config = dict(
    hidden_act='swiglu',
    qk_norm=False,
    init='normal',
    lr_mult_up=1.24,
    beta2=0.95,
    max_seq_len=2048,
)
Each number is 128 + 24 x the weight over its row's rms, rounded and kept within 0 to 255. Layers, rows and columns count from 0. Numbers have three digits each. The size before them is the row's rms in percent of the matrix's.

# layer 12 MLP gate, 448x160, rms 0.0815, rows 377-382, columns 0-159
091:132164136108108176100104160142183135124093081146143132116110114142142180127129141146113150103154145125161138140141124149125143132120114133162126163121159095098116080157166072120108086127125113115137120119051106168125181099096147103159117122152148120131159133164140136144162142153113141124161159173115108114117072096145126113152129091099106105116114171147136143123129088116127144133138131145127141101107132141133107139127131177161128132108127122147161151153137104147158155093105120
099:160112142132117129147145084091109173125140144146152105097136139119131145143072132144123167124126148086103151104118146120149108156148121126122098165167117124142087126122148135127178156127163150101155172175158136145125099114104178162164145102178142145121143116134112167126064142124158111130140165129089137125154116133119146109120138131129118185136147090161143133152132162130131131138141146139100164126125119117129118138136149154118132120180129094102133105133156161095090114162074092
091:145177143123198140134081110134117147154162135181119120139142108130193131127109118154151116149122101122104120129119151136156139111150103134107138112149118141100161097125109100136129085097130120163102133130155114123096132104112135168141124091098095096118104088156131134113112103135155106141128106098106128160127193111191159150135071140185144160129120113101137170126109140134130152141131112115132126111145143116116132128140091145184120137105118122104152124149158089078110123148130130
092:166128127127098137125110121056097116116124120115141142133116111087133108161111131123148152142136133151093150142119158141150129136122127115117131179109110104186131123114096167142131108107162129131139146112137087119112111091107173126091144136104168071135139111139104104128125113119120137112072132154109160120113145160111090115083126128145125167164152146125119138148143160144102152171189091139109123120129127090129107106088109116170162166157141163133135109124159147128151102195135127
117:156137130140136133109138081159135131171148104164141093125085091143160175174125097159160134126169160124167105108175100097160120145125165163093105167110124114111099143133154117110186155137148140118139142155134093135133106160129157141087159149166137131092132136112153135150140162140122159120143123128092151136167135140151118115146130108117152135130152135148089138100122103112164082122103098129108105117146192094137178102111110164132130139121141137123145132139129144116095094136114127
100:151104146115146175147126102086120112119099110089103133089127129123090135114150151126119149132162101089132107109138135103164118131185125139068127115152128118129121185125151145099121160118109095132119131111191134120102099121171153162092146127154084154097127111129149142140130164082134113116131162104117106173093113136093142106129153129109093150129110093166150119127128133099127081149080144116102132133119142114149106150154138106150104139139126164183114177126142150147117119110110116
# layer 12 MLP up, 448x160, rms 0.0756, rows 377-382, columns 0-159
096:099130117151093113067132080159119088142132168074146139145134115107124117170143167156128135123127160147139094100147117135119194120124139154116128134115148151117118135146151101115136080146105136116143132085176130162120181146126104154106148124112121114129155132101138180139130155099098155136126149126115083131075151110127119113142100124119142110121108104127159117125098149127110077124094143127117141163119126146111130181126156125101143151147127101085106098172128107164153103110086139
102:153124127143162162166158120126163108085117146096131155112130147108137150131099124158099126134080132100116125189126154137123142160145115144143136096115128170131129116145135140196183125132114124119112126123154087115128128128107151120147131145139139137146087116125074124148190128132132192182137082135109156130111112108101143067127167134164130112115093104100142164143148138119179145126118106118144128107150119130138107155107148109147143134129073127107131118125105125139113143181104161
097:119121152133143144097119131118133108135105093098128137111094101129142134138102145139124179135106108074095129106143087093123141135139131105118132121110105134080136127148124126135153142107125095131090114119132144104112149159097160140139116131130112103130112123127136171098133119146189079118177124150145109096105129133126138103125071096146161118201117129143116099151153193109129141160151128151149161106125113161157119141154124149114145193125107144114165133139142115101174100089155083
101:126109079095087134121174160156152135153113111130120125144118134101078144142138108135106109077193148133158154151129128113144146079134156146115140139100107084094126150105105155141127106113143075154157133128140119103117122158150149162145165101121111066100132128106129114118173116108152148109130094119102176181155158139118123121130097068146129115120116119105131121150130080121119123105115099119118099115121160146136135150134130086143101161109085135126113128139121116137142128068130134
102:137160145125139144146141122118100114101098139144147175144113102150082095101145131151136099102128116094140160094131123129128146134197107106135093134212148130060108075166097092111126119117143107154108135142127158154102100091153129131126119102085110136122085136119159118142163105092130108152160112159102072133078135095138099107133115130122142140132121144141146125154136126099137117103106146105113118125121138161130147166155129106114128133105141155136107124149152135113158081153137149
099:103107124083115161111126085157132125169132057115153133145154129144170185137109144141107132107137118150165129139121174137130133133135177110142106129156057148133108147123175131136129108098094105124120167165117143169131133114126116116136116166104142139118125101129140121130106121146133148152130144142148110122117161106081128144094132121114110098123130143134114107118146148118120102136121182138141103126102116114101107112166157146093168103079160164098107134098095115131120083094181150
# layer 12 MLP down (transposed), 448x160, rms 0.0569, rows 377-381, columns 0-159
101:164137160171118153148140104142126094120136085112149168128134182171138160142110115145151113135122171107135174117047123114075112132119116113123133132095110168170144121113110106127127150128170155143126157149129140108150113131137160160132112156115141141108132101151095123094098133098185114119132108115164164109159107139098114134091124141124163179103167125124147166140137158139151140098146145103086109099110083136124142164130105127100087109143144139116112135139121147142123126162111130
104:153135074161098149151138143192101091159081155129122136113118111122137139158152119119107152152136155153116058114127143170103148146152128127125150134148173095117153125105141139148116093069146129126119133109077121134120158140118119160113116073155078138119131115092106124097151140134144114135133147113100095155148139125115178159125145126154131149107143149147096160177101125130114142122146118159117147117116159143096100120138109139098132156124116097120171110149125111126144176159112086
101:134134125109170130158113116149139121128114122171126069142156122136106093110109135111157116126136089185074113118109139173140135105116130102125120112128146147134176144148098121132117166121156159186109137110154095168122104127154125143158142092090132095113094122150125147080139100129157152118136128140137104128141156123159150118103082166131137129156141125129188139134141150110070137122111124103155134080151140153099143105133160106165135128132163099111161157121178113099137121169119128
101:121149104090133117156120164131118144181138141126116124105153133106094156130174154091134143128105092125142102152121158118104107175114088111104120132145107109172152132116122090153127119157134126113116148154090108125121085136152148165148113097111161108108141136105128118113108135155112108161108169119116124135121091145128087112112134155177129126095127129141147153177112130149102117115192109095125121117151136170175138125150177130134101121112123104131109084131146166133080142181164170
106:118120133094132148111124109142135137134074109151164127145144099172109122117165110131172136156112137110087112112154147147155102143125146095145095164154126094100135090128148119117114093150124095153117107143086133102118109114128193114093129128170127119071123068146164116135142114138118134128132190134157143167135097133136130127121140124129146152147116147076130106169162114125152146097096138116114098146113142127107162196110168117109173148101154129134125143118154133126159139149156121